From a checkpoint of a small transformer trained on Wikipedia.
Size: 8 layers, 3 heads of 32 (1 for keys and values), vocabulary 4096.
Architecture: untied embeddings, normalized queries and keys.
Training: a variant of SOAP for these matrices, 98M tokens.
Each number is 128 + 24 x the weight over its row's rms, rounded and kept within 0 to 255. Layers, rows and columns count from 0. Numbers have three digits each. The size before them is the row's rms in percent of the matrix's.

# layer 2 MLP gate, 256x96, rms 0.302, rows 22-70, columns 0-95
092:148159135104108116106140157143083138150119115118146097123111110113117183137146125105129125176125130101141110162150135124133114098096121119115128116128132135121132081136150101131089106107140147089141176096137196086171112172076104107133110133101134166150135138104132165151178136125127121135
093:112129127145131178106156139130125118136140106089090128139063094130115119123114131151135110117111129116160148114162130152126090111114145113107143109116152140113167112121112109182166103160113157140139128134125134109150122109102150129148145092089118083125108050120112142099148094072164134132
132:139121150116117118144121120164101147142122142131150110051162143144141140150121105146109146130091063088117132145127150127132110113122125146141129139111133197139089140130117110115089153108168125083154161136128156153153194154122122127111113123162120123128123141113095101150130123124072118105
095:136120101178140155159125127118109113189074129100144146122079145126130140149152103160122134087120119093136109130127116127159153107137127123145120139170143111104113120149125135134118109182149126092144143168165195104178100132139127135107112161138111169118144105096140132104146095133130139154
090:154119137136104142120075144135097135130134159113127118138113130111168060109069185128149141097098112127149137125132100104144151153090121161104104171124178191149150145162136133151136115145117125153129121088144120136171114119126117121121099131130120158082137114122112135122134098137139155160
098:121186128063121126141170122155101125154137159103085142129130153133117158113093079105121105122158121134114099117135141171112104153157111128131098143126124089134125120145124078121125134164126167118098162123120112132125140149132106125125142036135103105120110149112148138141163113099107130118
115:095136117160151123077127143141145148134116095117104112163165134156113126166158119113100134077145144161136143150132136158082129067148119139112162116126096109135125118178127097097123130120147160093144150121132146086131083098104094110098148113141132130111143139087098126126093084143146127110
101:141141159140101143169158179156115119107091125107140189140127159099115142088106099187162128127124139116090150106139140126125084127145149152127115145087143134151131128130135103140127121139161078146139107126137094125142173108120130153097146124134146133110128145136139175123174153093095168120
093:134118093153154125158103082136102135163123099139134118153105123094119136152131131111154089165153153139150092130109112124160111120122156107134148106087148112109143130114090140157094088153120164155099100121177093124142109106124112106136152141114113112157123096099175099103116101176136156169
097:125120128079114122140118121114116180146154139117123142144121144129121090133107141136135163187161156114142150134117127142148141193159136166117166106116141110143167152135151107124135082125137122132111159147159107155143133157144141151100090137162122148122183155080130112120096159105169137166
097:121103146128124120145137116120108112137196178126116138180151168147143098111138139165131114105167130149130091166133122165171137113108152129148131104106131148115081147115111135132151112161109138142126109146136106075130154091152079135139187182140128149117129153169119129140148124151133127121
088:099102129171095123140093087164099104081112097131145103137125153128150101169133158122118159103164110136101130123115115112132151114147157164141132120141151115112114132122121109114067134097122144113086112169119139156149149134193095165137139125126133157096121125113117111147101108121082171128
118:132133135087130133203163169150108144130128155103139107139129113147131100096127122144129135107139178151129147091174115062130127146137131175125139138110157134148113103139182125119120129118106135100137153090159124140122121120116104107134133108176165103145099140107140128109102131119146165073
092:115102122146110143099145137131126142145111146142109146147178129110134147142170141135137152133088121180172091090163150153130117104115143153120133124106119113129094105115120124146111221132136113084139122141114150100129143148156134123165134075123160136083114119098096159150152116126144100144
098:115133144103137152107145154137182153137125099171128078162123102148125170116145095114131142132139088113136079134127156140164111165119122087138096166127134150166137150131148095145112106145084146137104155132139140137186082135109100103122157127151128125160136134102151099117075113132139135126
084:105105146109137138099174124106105140128176134136140116146103071092114085114128126115113109176160090137126152119156117140125119062136136107145124078178119101138100119100079127171109134144102155133125154137114135121162129115163139096151143085163156138108129119126137125090129131117148129149
106:111160176102138107108131159153129132136155164133094095086125132134139131101129079122176106146128133131160122167132104108154124169110146075179153088120138162125131150110120127107100080122092119125146086123150124110136166142104148114112116151113093126126139114141175107128150091138144120162
092:101159104106103170134070132097111098202169094107117133133146114163163114114131145151118101095083133115120106119100105122160125110139110114107078130150129121175108119091120102135144134136119145166104138111129133124153133126158148118105142165126118179167170129130119121128117115111149148128
095:123113125139095100153108115091106085126103104151174148154135122154107107123141131120126139094127113092090115149122098106123127119133175138152117120105119099111137142098125109119140154129138153154121085154126132142125137132135083160105138136098139125076118099164175102155067080089117096167
104:134162194189180124123114168110131099130150114147141120107143106099172111117100119132157103142135121128146131111134127113089155118163118137114126117105093132098126098092124121116129153137128156157112126112126135150103149142151167104100151130151147096156172144135109166141116083182157154128
105:124113167126115127160097163080148112120102097116138145125118129111089144122142109177142167101127069141098120123114108195112107096139132116123143125165070143143077107146135094125113132158166113126097134118150107109137124102097137138114126154126185132131128156104125110134119137105121159159
105:129122123131135132137169151135123116164121121085132146151093122072138146085111140164126115105136095122112143148174127148165112144118081144133115149138105163096138132098127125140157128173145152102143157089131094121105128162118100137102152154173137136141068153099127084129137136087096147114
102:130120142148150137114140083076104146142123147138164167093142145130146118132173134078148143157145175125136163154122136157130143115157181137108119126138138163128126114141126149069138150093153132134046103103118121136119105085134119119112108101135107131134159172142111118128133105144157105137
093:154117142143119133146140123186114121158124098138079149126125113094152145132108158129173156186163146171132111127128117144145110125101197125103163142138146096153105144108126127142133109121104120106160102135134119108133191110115120162174131158146104106102095122144161108136144153137106126156
102:162116138170136143143130152144154113099142126178193108103116111109088124135182146135119095152139147141126109095145178144088161141124115159101133133118130144126108134177170138156118139118144145145119150151118105109109145124121121106122117117122142188118124160124173132102131164124127173083
097:106130159109118151132123158127140112160173165143156129105136086146112123145151134162122115130092127089138197135118141114074089163150130117100115109131131130089164119116134127151165128153127141112118182166105125166130115160129128135101129127119176164119178120144105137155089152132124151128
094:114110140143121172135147121188103146111117117141137156096092115110154142151113120075099120141121094077133107121152132066119140137129115137075102103098111139171151120152159162118129113123110171175142116122124139163168104151123088144136142151114129146116155092146143114142130085116132119123
110:144127133135142159172147153130104100150122106146122118119125142124088125127143153190087131145125111132128146093112170104125114130122153142116129168100101147065128101145150104157092182168147151111124136150147107137120114121148144152142097107086146153135085171160120117109151146091097138101
100:111119143157109108128161110117133163123154100115150165092109104173140125122146115119136152144158124116082117118138109093127124148140184130133118085125104124107136167098096124142133108122147157106093082155105074105113158137157151116157140100145144128132097077121164090166164150127131129152
096:098160143149184107148104062090108115149109128133160125153139160144147131132136112138127116142147111102166108086144119143138166174125128144136096143157167114157133168097151118103120126152132117182087117111179117152107115115133145128105135130143105115168125082130115122153156093121119152131
105:129152134138130086137115124095139109121081100068147109167135163147099112099119137144101161152114127135137104132099148153174106144087150146111118137110147114131146088123198132129116137133103145180122146132122160137097081098148130162144103115134106148091099141089113143113105136113102113132
107:134129124108159182073117134134117118119120144144128131140147105106112177084136096125130149152107118092136122126127132139145113119161162158140160118135166105128176122144158095115158099080102187134102183137155131117147094113148117131126106121147094120160134171092130115128144150172115130106
112:108131126117126120148148131133124126175180089155131096179140089165158105115160128135125109110101110159113140096124133114128139130154116125112144126076145142140156133105154152138113134178174117097099144126143120099180151130122111098074151120118126103149132135106096150151085107144151147174
108:084101130163119124126146148150131099144146089119141166114103100111127127104117140128129150118126108116122111112115098105088166101181131150101093169167167143131152146106120129153120191151153130173155103105097142111104121101092118124144157110131090150141171142148138126137091175108131121130
085:127119145119157173095103091115133121165140127094098162128133131098140146183165143143116127126126140143149123136155134129142146114123128133129083101156100157155087111156130093122083167155119156078126155122127087133137127157099144100104142161162149143139160125143137095112099163129115170087
112:136162141102142139154153145132127145104183172111099117141122095133101105116106140156155108145103116171111146149139140091151143105095147144133170143116129144146163086122113122135143096113103158115090143133192115122151114173078136134135135145168126158148107116155153145075156127111127111118
108:143100109108115147161160106108128117154103135102089112158083099139107120123170161135140133095130136096111125133103121129136119142096179132108143109105133109102116094134129177153148123124141170091144156109097129130140107151141076115150164105142136130104086066121148104128123140074147108106
100:160089124119117068170096108105154109108116088078132126114135171127089121144127100150125149156133191132151134146157099177133114132138166119119131099134131129150154109123157132110116080116145144074122151148154114128115120095131113117122124142100128128143101100117120120069124112106110106100
092:167157134123166096095145164130109120118141143123135108104147122153102155096097133117128125148137161135145097185153145094169091123109138115140175112126106151122146084138106100112139106076145146091138122089140132116150178133112100155122089168146160098117166138112127127135119148152118154146
099:094132162126163124135078110090130140151139093151177132110126136151105154124137091160123108113124143122125125078105145143111135128122115156174113143124131123077137121123132106153127167168141156123133115093082095092122108093137163123126182119105141155155144147128127142132142119082163111178
081:157115115140104136092087083107123130135163121140125118138119129145149113129163137107084134122125120133130135129126122138131154106122211164136101108150114132112164103118126099168152124112105148127082112178139143139129167115118146132174167113109115143168090115139183115125105155119137075152
107:117119145088098114134179178155097090136126124127103105128114148130113155108161130142122111100101098132069128124143141087149100141117143127171152109129121164112130130151146101156097110147141109102131129147128142135122156192167064145150129118108130096113122132093116113126143124071122139151
094:165153121115157120135104144158148131098104135118095126135108143087155135110135128147115166130131086133112147147127170164145095103073115157110136119135140131133117088131139126111140133125113145167135122097115159098156137128065145151120141071135165139127108134100077143133173062127132152137
086:126099137086100146156130137115118111130121123120118126142122130127126127116152115168120152120115126121109148111109149145127111150096146139138133163156121127093101102120105124106094062124139148105135149130191124143116152223152109138128170150129156158086102102139140148091079131169138116153
100:136111114141128118125121110129114159152166123156107135186116100144140116102142157151119141134140166102146157115140149141136102138125142151110130106126082104098129147133079182159169113103041159104125108146121143065160116100135131130158123123137118089156141131124143113118136099121108100105
097:128160131123110109092142165150127152141117150115098119184154152101192150187145139110110095169151154130137157139124115145124119110115123152102108128117117139136121127156131102123160116159105132112121140151126109058138078120186116141124159103115138120115109107142106131097139113182145119127
086:092141144131145145105174166149136178126119085122112093118120090129136135148111146087095129138172106111169160133159129152110158138102078138133145120124151113122165159117114119098156125116104173147106140111146133103146088143148110119119172083152165127103098153131126141125144091166127135112
091:130144128097128134119137144107138156097102089125116117116126146083149104135085101118141179149137088134156140155147129068091122142102144150124088094146117124133099163097102155126109100122092096114131101110123100112127119126137094102132128072164093119115114152155099170082121116143135155142
117:109135157138154135072116120136122136096149137133098135123131161112146129147145075116146136150146136175172135111150155169097107090132158098137127080169116134173103091099113087147139084111120184155115143130136164141149134141109159124100124116142122135119125140113133119111112117192142136128
# layer 2 MLP up, 256x96, rms 0.312, rows 22-69, columns 0-95
113:159177137161123211088123117123134100112147095128085175143160113152125095128136139138082131134077117179112127117100140118131137127130121097125136108133108118103129156089112118163132108127118144134144131113092120130130130110140137127148107121159145103147123117076135144159091125120138075088
097:146121092097126147106152141133089160135151142114136111133120106165085114134136110132159114133177149133144135111104109111145094147091172138105180069069143137126158182121125115134178107100124180128108129108152108138131137123109152114124111088109145079137143135152161118112135132121122131116
093:057125126120148132111146141134097130127156059141126104143081122119145112097097130121170091194129156116081124155112152117101140135155144147141161124151144115153183118117127183132165112161123127136141145155183112116121141138126131150129149132122144129135122096103146135091108140135124128138
089:144168147127164102136156169171104128122149139160113104116121122142203124121118156136128116122182110140113156172157176159132107163147121156107175134153119146144145120102164135140137128143114127129126152097110100133143108153116135171127095162169151110138123109114125109185144157132140143126
094:148133100106134110124141142160138107110122097136104161141133156148097183132144078151085094148141144113086123129132144142130110089150121101151173085122086063103133094119115093127136135105164153082131118136124167134097122151108103143155150117108128101154116123110143137136112138130126096086
096:112162121103144116110154140166114163125137133092085132121122110093124151128128129114122087117140113103102150118170134115112147140125162129125144140103094149148177125150125118150079095157107171096124106155113133101125107182105099108171146121127091125149127124097144142123146159123087059113
092:093150113125149143110134151117143102163122113115110085110124108168095151124131094091132101064150125111137128127135139165063120107167113130147130106123133131123114123124162134082156111111118134132155144098143154074119078096121124119121142160129116135132152129068110131126106097156156177118
102:156122133171130121138125156142126151061172123158124152102116141138154138158081148129154103181113112119153161114092118122124142114065139117069156095115127109109167114120122142138117116103137063108131125139132107141133114131135119129138130123152141127117113130136145175128144198136111150137
105:160130147141125157124102187109164140123136127105113133119124121135128174139108145095097144140114131198070176134128123161130133083129125174135121171115087169137109110188158118162149143129107151101137119115112125141119119130107096156151106107139162126112114116163102136149100134113124135124
099:152099143092176182131122160145126077158122174138114128136147121122117171170166114147149136123096126137107134112184163120125118128092109111110123141149103131072111153127158149109148133124139126122141083159098098125115167138131150104121120134122128121111112131130146091095161092158116097096
099:103127110168115124131139083121118114133171154088105175163123148162131118117145114151118138105211126148112121119167120130147082114100165123142148110114122105143103139106112118095118163171179100150154082112154152124131177145153133115129117128125144143118128122132102152145112129104144165124
092:157126136180119110135095119175140122085132106114149105120148145132140132108145134130126184124099085116083148122168123127174090145117137130143103127143139142120108120155130132169122115112112129101090106155092109125179161103180136173160102138100150144134084142139088120137130117118098158125
110:149075130117147132170078116119160132108132117123149134124139160106149118200110105094132137177123130112138135159096135123110088130117162127117138152135087147117127151126167119144147140133108118145108137137105068148089108122112104166123123127142177170124097135153142120135140122151099080162
085:147073129133120125089145126109136118133083135159103156123115108103157163125167145110134119135102130129139100101146136168093130108151136126129157125114122095104084153131131143139139170136156131135141098128119151090102125117130165104175108081112153131129156143072053135128172140111138111115
102:113102116124160122078075169110128139153141114142123077146074116137133115143128123127193111143134131122174144145090127132090129170125139122120141124122105102120133120137112111120176111137109152118141143124156086143147113107141141117130147179133142121189173133153126142124107143142179091115
118:093089099149142168108124099091162110130133115141111142179071078115142104119131122134127095087138114123124088108165078152086143140134107100094093150158153073099121153115139127138156124145143125138129121137169136132104109129137156116137156121105122164134119113139141125099127116126176113153
086:092129128092118115099142135140208116081135131097100130123104142072145082134128116148126117113130156213173085140118114123161123142131089110152122140110092136160148116137126145116136125102108132094145107122152123106087131149132144109117127113151122111114118120124160112119112117167131122168
094:117108154150175101146168132134138151066118169152136133116103128076108168121096121132136149142137126157133112132160189140112121128118138167163159111074155133113142119147141157120142174145142122115193109136136151149097135127118139176139122145127138090129129118116109152147130158134145097111
090:125190085140136107107125172154128132141164090138111115124130136137113158097122143143064133146098086111138125148137124164143145112136116119151134115162130149147119135137113125131102116120182135112063126113151157085144124130130143133152130172153125124154118177124098158120155122150088175105
104:122138181145167094132090189151142101127168089132121093112136127094173150140101092130148086145122134151146109123141120139083139121180141154148168133101107115111103117096124137116124112121123147160111119108113134126088163136135153137126133108116163087153157112146103144155113113143132135176
094:149123142108091112140150149112142131119141152126124138113164162148130095106117107177124141107148071158093117108160139159141162156130125139124123137147110146117106110124066151137101137150159092103185129098136082138137137148152149136077174121147103120090131117156144130107125150139181133142
119:135122133187147108092076105126121174147084121117107160125122097113141096178098147103155127091107164173138103138121125149113132100137096148162147151146118118095149139101099109140158094159118109154151135106136143134142138135126136094138133089165147120083136116096151121115105118159139111096
101:141109117165132153139124127131088170158099119095121162136075129116137130149165169122153104144129127140086172130158110141127137105114160147134139097131127147170137108084151152085121157160188103127105080123110134132133122160170139130167110115115120138146118145121114149143138114095175134157
089:134149110113076115113151163141098083121145107116097140162144140101160165152084164140142153172115140189120144146144104133127117102117164180157137160154127110120104118098119127156144078120091114108132111140103135077125169143137124127194132147126136130121102131115131134130130121143131109127
101:097154132092164113137133128127104141127114133115114161144146131216116171117119134129141164107149147139118115140121121144180127134164106115167115126135156094092161124112107100112162102128141127116124111055124167153153110119141152117105136134167122126129128155145097159141095095149135098158
090:140147098155103177145131130102110173140149116102159125111177155103146120143142126105096111095168117136125135107080132149172098116123149141150111138127114178148114161112105134105129132103137137154122144071138115098144128143150149123190093121122121140180146110114099130101159121128082136137
101:136156108115103130142117131115127120130157126126133121110133166132089188129112160101113119121237124144118095185184146149118118130133121115097127141084155120122152119125147099133164126138135095128146134106118144135155111129129098106153134108121151097100137081127124114139147142125179113136
099:077126148116161134162122138143108088160139121130126096095113133108085179129146119174133107141122125155096107127127149085116123111113164130153125133118117126099094099158135112139111174147135127126168122120114113160108122120145140166136108081114161128142076169179110119128143162115110177130
096:130124158136105163144106150134164119150108112118118137130154145126129116177147113126124094129071106134141128118141166158123151117159095132151101164114108125144117155153134134071083144138149097101145137119158132130144082107104085149120125179138132145118154173147069131105122104134186124123
103:147123108112099101129105125138107114103100127136101114089148115134149128108132093144139130133136116141090146120123091162136157150148145137150134107142138134161116165042134088141108102136125115071123152173111155138150149100167154164099149139129138114132174156097102162141101132112095130161
099:158166155151163117091129100117133132147120119063130106153114140151112099098143128112055138115094155137142090136135144106160112091116131118104128163118102128158150109112151129137139134141105144124155144156113131105136085119134129168148136138157145134100141085081152168129110168101099101142
106:101139122135111090126123146128124137140161169105115137111135121152139127131110150128140111130099116140108098139086130119090138074102180114104138117151091133135111136111044154130124170140200132114137103129111108157098144098143119104091167098115152121131160087127125108164126121152150127118
105:161100119154138121121169137122133123091129127131139172136110141180160125113148130126171146129091126132141106118109137113132117098133130093114117108143146061110068143130155103130137131142144119145187123087104186102134154123112087131156091107152171175118111098141125150118123134146136105124
099:150136123144133189110198132134137093126155133129154117134151116141147123131106133103148127151100130109120111107128145102118138108152139129135115096198173127114111152125144155133085131155120095160129112106122112107089110112087128122133141124152069121128184139131101158102118176144158093133
099:121105125151124139149120127123127120103126133117151148110160147144129119147190148148075191150156144152109184110133168141124121100129126130115104145133105136127138153135097118168083135135141085127147128097079123135149126108114080114108132088153120160105160156148114132133058122159130120139
105:078172165097138119150129149105137143128156199074114157140176143122121155086124099118114100135110104118143101112157119136141134095162155144106147160126149135144119102190106128137154174115136095106151121147138120117144128114151108122123129111112123126119100109145089169116157131101124111144
099:128100142137146090183115175131116081127113164156159134107172146120098155125123126130134128138143137130154101146119181130090149120157135136156144114139118151122084156127100154120086134117122125121136141162137103133169098119137088137150122100171121131135165164172095111117150104151171119161
093:145119123125143092115123121100076094098133125080157151136135209112126128147110085137096152130115161122152134138156148115120123103079159108123128086140113136139137125133144117113125135088155126094130122153132093196126138134089121123102137127122119092156131142079124081091149118128140136120
076:133148139139099132123126112158158089150112119150124142153117138099154154119158118123127127058103123095109108127127151121120121151190133151130120117155155145173130194143166116103121158164104120116081154147110132123139149085099136116130126102120113102130122160119093166095112112097094116094
119:129131137140151112144111118111148123130136051134153099113153143131127111120162118130135090100130141096147149073098110159038165137112126128160113178153142128106100106131122109120113160102136129111149128072131109100109106114096113102101143131113109129110123131156132135115098148133175138135
115:090159129120147114124207107142152116114115110140128167120135154164123161113106095109135086090124094123127058172121156082163120149117103112132102106134116163140105132124146124149108158135151098103126121112156136144110121129115125134108128158154142124089152140098100115134177125114118132169
081:171105112122152141132112129115138178113132141159125208163153141123140121166104143132163133172176143150174155101087135144138170093156158156113100140117102099143133156109124121140116113165122122154139135102115113123127166117105146127165134100137132184127132144142124107132135134171131139116
100:165132101117128119154115114116127123130124155151119116118131113129166149087115149118184126113096055093124165132116128174136123065105146125119184129108135128130084122128166125109117140103161108159090117116138173113155119156113146143137117120150125163157112177141086133127124114098124135108
091:126136123162155091113154129129143115149154114091172165131150151111113134134129093117108105146151108171110118148133139131125101086104092125119136097106123107113136103112128108176150182135148139124135121123082103134105144062100105133090068117169121088131134162151137113153138147123132139093
101:115145166117148097128130140140124121116132144126157143091139124107132132116107141123122155111157124159127092189140096115115153106160137139140154156117138144123157129153144064095111163120183096142138143113137116158108172152103158127110115103168148106086140111153129112167101162145192113123
096:122106115125137121102170103133136173110132136169152177110119102162106119172155103090103143174142130094144122097099133122107076108144115100153144080136123117120147140087134154135099111134103117130122123139099099143144105070140116163133128125143092141124171131119126078110124150177121121142
097:136167129135133154134159088094129132179128121120142179129123107147119144131106109143155117123086101094135115148088129120160110087131162113131135120128121167138146124173137156139089149120166119131125143102077141159115126090087154148139130163121112116115151116099182097124166149113103162165
090:138150148115140137124096166096161166122122118112166102101157117102156116098148118145112130145129117137169134139161131134116119144155077104110131113137109166109123153089098095136104103114064078087134086146144119150088133162080107117115128133129112116103139134137110160098129101132172112119
# layer 2 MLP down (transposed), 256x96, rms 0.286, rows 22-69, columns 0-95
107:120123143141156153093156147118136146129146137142113154130114125152147121142115108168112043095095140166120158126104137105113125096109115109168144138180123088131141140132133115137157128163134147130159097142086138142096107132127135139141121120128124089135162114084141145146066129125128111061
100:155121127124128149157130117144134144113125135121138122126118089100141124135115143125122137121132131115095134144120126103091115162102120172127173109147106131156157127152096114195156099072185108134158102136177089161186114134141084136157133152166159131155161107096105132128136143152117137146
096:130132085120081119124131103169146166145105169143128106105154133119118137129129124173121107101113100100149133155113129160123161127124152137127137122137135190114115154147146097148097173103175126107150147097091173164164142179137154122094130128166142131116122132144096092167110107135116129117
092:122079118143111104149157128099152128085095120097124115124152111133085159148167138118144056126100133109093102119129132098128147124120152089114157137112149154116122109132151123116113134172140138141105116152127152105175086106117132136111138117143136144163140117166150099110131085089147092181
093:190115135131101110131144099132130107126134111139137114151129166107130131116108146127149090155132134125083161132148123119146160136138106102170128100123146131140089114134162126130161097130143100168096114093142121094147107097105112187121091148131138122140146139082170116148077125137058115147
103:146197110065129128137121133173106139180159150095122191129146127112133149138171150089123129123149126125137114124137134173123117185138136129093129162116125140119100132127133123122109170126127118163140159133139114120141130158112093136158138086104170133124114124175163132129168155113131126136
090:123137113106148123143124095116125097106138147154161146154067154122115084129121135172132170130103105082137125100132129094123119144161123120150124143094160135125151148095135136105145117115071097136136127130149122157121163179162132123197088098100118128136095127168159123146152150129116136121
104:135135125109112110120117102082159075104101143098154192130155109123110122105143146143141149105127126078137110128110133118084154128177108124145123104106139146137148144162151142125133128133099113128102132123128068144080136124143175097109102149090115154159088156115160101138110093140138124099
100:149129154110118069081121120107149130137137092110141128151108112128104139166165125132130192106121143179098131150123145086121166124136090141116145157132128141100127141156138132125098179130095103120170132112133142131173119130116133143141154132160142130113082137169157150111089110115108143079
096:163128091135105152097115132126123150116107128129188125174150101113119168107129153115123103118103149092075146120124110106115125105161176070111130138145080112115122109125109113120145164152109144138162147126133169155154146141108136122083172138172131149114079122104128123105134102119112142150
098:119157086169119151133097149134121115139126180120151146100106159117166122171132119151112119132125132152148144114177160116112162113093135056106095111112113146124119175144107166120153155163120124128158145132098139116151100162112145086145126155111145079112120108119128127103138137090118139094
100:090103118112121131144129122141148127121108089196177154159149134161127111103111103126117142152133127136111089094161097107125171155132130148159147162171091154165122135087127103157100101164128122140138137119114101144120118113127130132149156117120130152082155139126092127127123144180088158099
104:131099128154129113103087098141143106133103121126126165132122139129154118120130130138129165150139145143130156115131149148136126147142095149095119113132113218114140117096114078153096075169138153130140150124156100116134118081188133110124124123100131109140094146145123122140145164075086101131
086:135148122101137164153132070119108140131117113120149102123151112150125099151145065142088137138095156186144166108087122090105103163114099133119121091133139159146156079126157119079117131144119147107143151148148124138115087110146121129120148150102113096104142125129149115130099106140103081123
108:127116126154127146098162178132149158147118088110110051149097125094117125130137120111152134126123146126136131138110100127132103183141099123141118143119162136157117135111114126144133103152114123105160061113147074118149127059113147157118134144134086132154135127128111153139085104159156130143
109:117113108192132142118106119128121100134142105143131141150098105170141115149123115151124098135142127130112129118126111146073146119145086098073060145145116080077142161145143150141175148166133118151123123142137169114083116143159150132157118132109113148119102112137142121083140134136165106134
088:160138100196128176131113146127124098134076099093147132156095146144123113158121147107106189140080109141106115086161127156139153108136108150100154150162121136110111148102160130137117167125150115105092141152158133125136124176122157125130124129114159114111119138089113128156131128164160127125
090:169122128088081139146108121132129132136146111110114113122119136138129164132111167086154066140143107100085138093142116122160154166172153141073097117149125139126133190143113108152156154105132134132080138109156124091114148110135119090131107091157098149101151109128131131125106111152124147138
096:155124163107123137140100089145091146112142110142146110160107165140102109077136100116105135119158121135140167144111138158190157124116110113157138120145128143108097134114124107170080209160140130169131127152123134119146089143110124137094117128146125147144091145095145110141147124112085122140
096:129123140132167100153129103114129094106108106098093128144089133115137128165159145118139108150155162142087113140141107133146085102113148164189150096157126117097117099142088120144120121120100110158118143177164129123143127136181117126147112120123117081148120105113122108159146105146084090167
095:173117156075122132164156115122110100112110131151106081151119108123090150124131126107153123140150127115095160140087124129118124127092092080172119160140111131123149141126103167115167106101109110121139113169145152144162129121115062138146128090113128102158127156078117127128116104117162148150
110:084095169186130145106118119067171121133143142110131140145127113119088129168138145132133104114146116151146116143128095163127126117152126170145107120154135160134128145101133093141193129077127145091178137123106113165136175140129123142147129114134171124124134148109157107115146137171127116113
099:135137067148113087122172155127108125127123126141112144123103166124113135115104133144134115097177160112146140108121148123100130100095130156100135165128094158088079174106144165168137098138118127162128121149064111099131155139104130137091125140094154154131101109128116142143091142140123104099
096:162137135113152120091144162164167089181126168184119173135129146150153117147109078161147143099112118130101121140152130147086107132149139121153148119146083115141140096131119129114116117095116168137124112156119101136137186128139119126130144119108133122132143175126112187114124134145163097122
102:122126111133124145107114141109130110124125110118139109137136169122167130142148113128142113145100157109122106127146121122128140126113078150112153114134144143111125111137109092152133144123126099097133164098133126112143126144164156111149133109185084165104172177152128199118063096169127172080
095:112111131126125121116167108130092141104102160146133172149138109144096093071124107158157168124115073101120171096163085147138141166175091122124111152142129116157109095126086134151123144126152134111084145092119119128111135097093101145155127131123122093123124166120120121128115134155124111166
104:123146102140115090098159099120120108098102130139129099129109174102131151147101150113121150100204135190127120125123129138097120144139083102159158124150152096100118107143126104160122121153122077139095163145115125128097133138128156127124111115116140124128124105158196154157119158106132108148
098:074145105118096133130085109119116120109124163040152123108122143155114159135106139131111121125126131129100157162124140137111145094116144126127166074126125135118167124117103152106135087134152164143143132156144152120119168085158159103122141144091114123139142113101125128151158117082151106090
101:105087110145126143120103120103158143117148133143141149130154116114109130125121101116100147109197111131100135138151147129103133135110157149095099127153142182133132122115109126104134116132137145185137111152166100139127140201132101100139134119114074125098150081081131143168100115129132078130
098:110156116157124100125129143125054142142170135152150103131116143149125164133118131164144134114064142119155125120110131109122147121080116103142116130123125092113148105090136129147176154120114142148091153096140123105137136118105153172144136092129113193146120105161090126127114122106092168156
099:137165117146132127103094109123136125120081169084100072155113132140171144139139082141132099130094088148095144085118143162194128147117160145148127115120114132095168117111118099111118116107133116119151154132104114141087140160136146129109116148177136097116152112125123106139124154123146115174
104:136127109102099113137119129136142127158092111119145128169164121131116116149158108139085146130103117126126123110120116127150135152147132118101173101070119125139146104126131111104121129140105065147137146073099112141140138132160154088105121116169144146062120176121128131130178105110128121192
096:161159111110145128119151104103137126147161118128104100168150078142182109170139151161100126105166081152103149118078114113174115157137101114122105138118160114167172131128157118126102118136126119067099155136128110149162141129142121146126170132149122121136120130122100153107132085130151112122
093:149102123139130115118119160141100117138124113119132153165152124117124139108157165127139153126126148129101139152172092086119121124144158122184185146162143181143090125167131112099095123130139126131139140155111107129107100132127115124120090153140096106084053122161142149159123143120122103174
100:166118128122096167128097126100138120125153143134136171080121149124120122136131140102143181121139136153120161129108175116104144136174152127125142108108109110133081126163133129135115134079176102116125132145082153093122139123128154110111092109100142161158090155153141170163136114185144114119
104:111136093119136123085130129121143141150086167128136155147152172132163103092121155133159084115066116088131158139157138140126122125105106128126121089132142122134123108089103133115127126151135095137082143101104132173145074082093138108109121146136115127165081128152109133145173158119124137135
105:093129130119098112144091149091132100126163110096202145104133121146155136120107125135131141133138133172136126173144154137156153094152122130141140136153111140126174155131106126148120145132110107104114100166152201109144156106159154144124090151082125104120148168132139091132149111139130153151
101:132140107135105173089134122120145129170103135138124175103138143185131148089145173122143109137103100142106122084119100103142116097135104114089142144131120152093100155135078156096149081130169136129117100134097121120091139129140090124155107131138112084173132146172116112135126102141121135140
086:143168146140189117097141161163111143096163156103167111161110114130158155149117115126151118136152118175169134116110140123165093119130119113144162136142113174135132118115157111167132118114128160097157112130131131115147138151123070137123099136157151143154142151070117111158136151160093110133
113:161136153128147088133114143139148154118081102087131113114109139124159133162179139115106119110130142127104124090115161161106164120102129137150092092117158109074173071115135140085101097102129085126106144095152098121122080105143111107154121126128116122142144144107154132110131149146141154112
106:078151123111141145149127110137134084108109124153116109128104108137121162132106102110086123103127140078141066155166129141146118104139135120116135126124114127134137133129079122145056107092157131150060123104159132119110129137104138099154167160129079130120087132151152115107148144102117137131
092:120111117111103136145147126141121103144125135137122090152133127155134172107165108154102090160112099126095123129158093114141127152093138131139107085107148117113138108143138091129111131131096084116098117092127117155157148152141095179130149066108153083130147138107120129116161145061114099164
101:169131111096118105168157129124170151125133117167118152155118117116127149123152128122060136158150169128156117097120080115096121156120136099165117092132124121099137156103138126108104096138130125137098155129119141121175129127123124177094117124135180145193103115145118115122168142140130108094
100:075138159069094158119115151142133154159120088151148110122104110118136161151162129105111116094109126138138132144130106149142128127118143176107163139149154121118124122138118128137100109100174138142125124146163095120071107168127156145118167165161150147118127082096118178096112126153139136133
098:089168127131095151096155142133127076125143120181126112084141118133119109132148131144122147113132141187130094130137109160117113085107132107139141152136133134113134140121124090128112124171138137081127125111169117178133110127176168111141154130143106137096143152110147106127137089192094154150
098:146117169092127101126139080123095130125133155149132160129104112162052126128140107100068130119145109148126120084136135064153151133153096110122146142156125115127152104112111146139125146101140093164120156115112092127110107152077141146128131116118144140158174134152122124116142167139114112158
097:151154137131122149129178088087138137136098136169146163098133094132144075130144140116148098105160130109184112156119123156166073118165143121130120127139109129135117123125154177124128135127169100143084151104143142131170116103124170167119119160112120114145121108122134097116134119086137166114
091:119117136121116150112099132160098158133074091135138087125137097140134138098108132173084133129122154101068126109112143129134139140096097155126137124076102143107141096110121129165174148109170109130132100112110162133099130122120142157176118143089127081152128110130097118148099097155131101133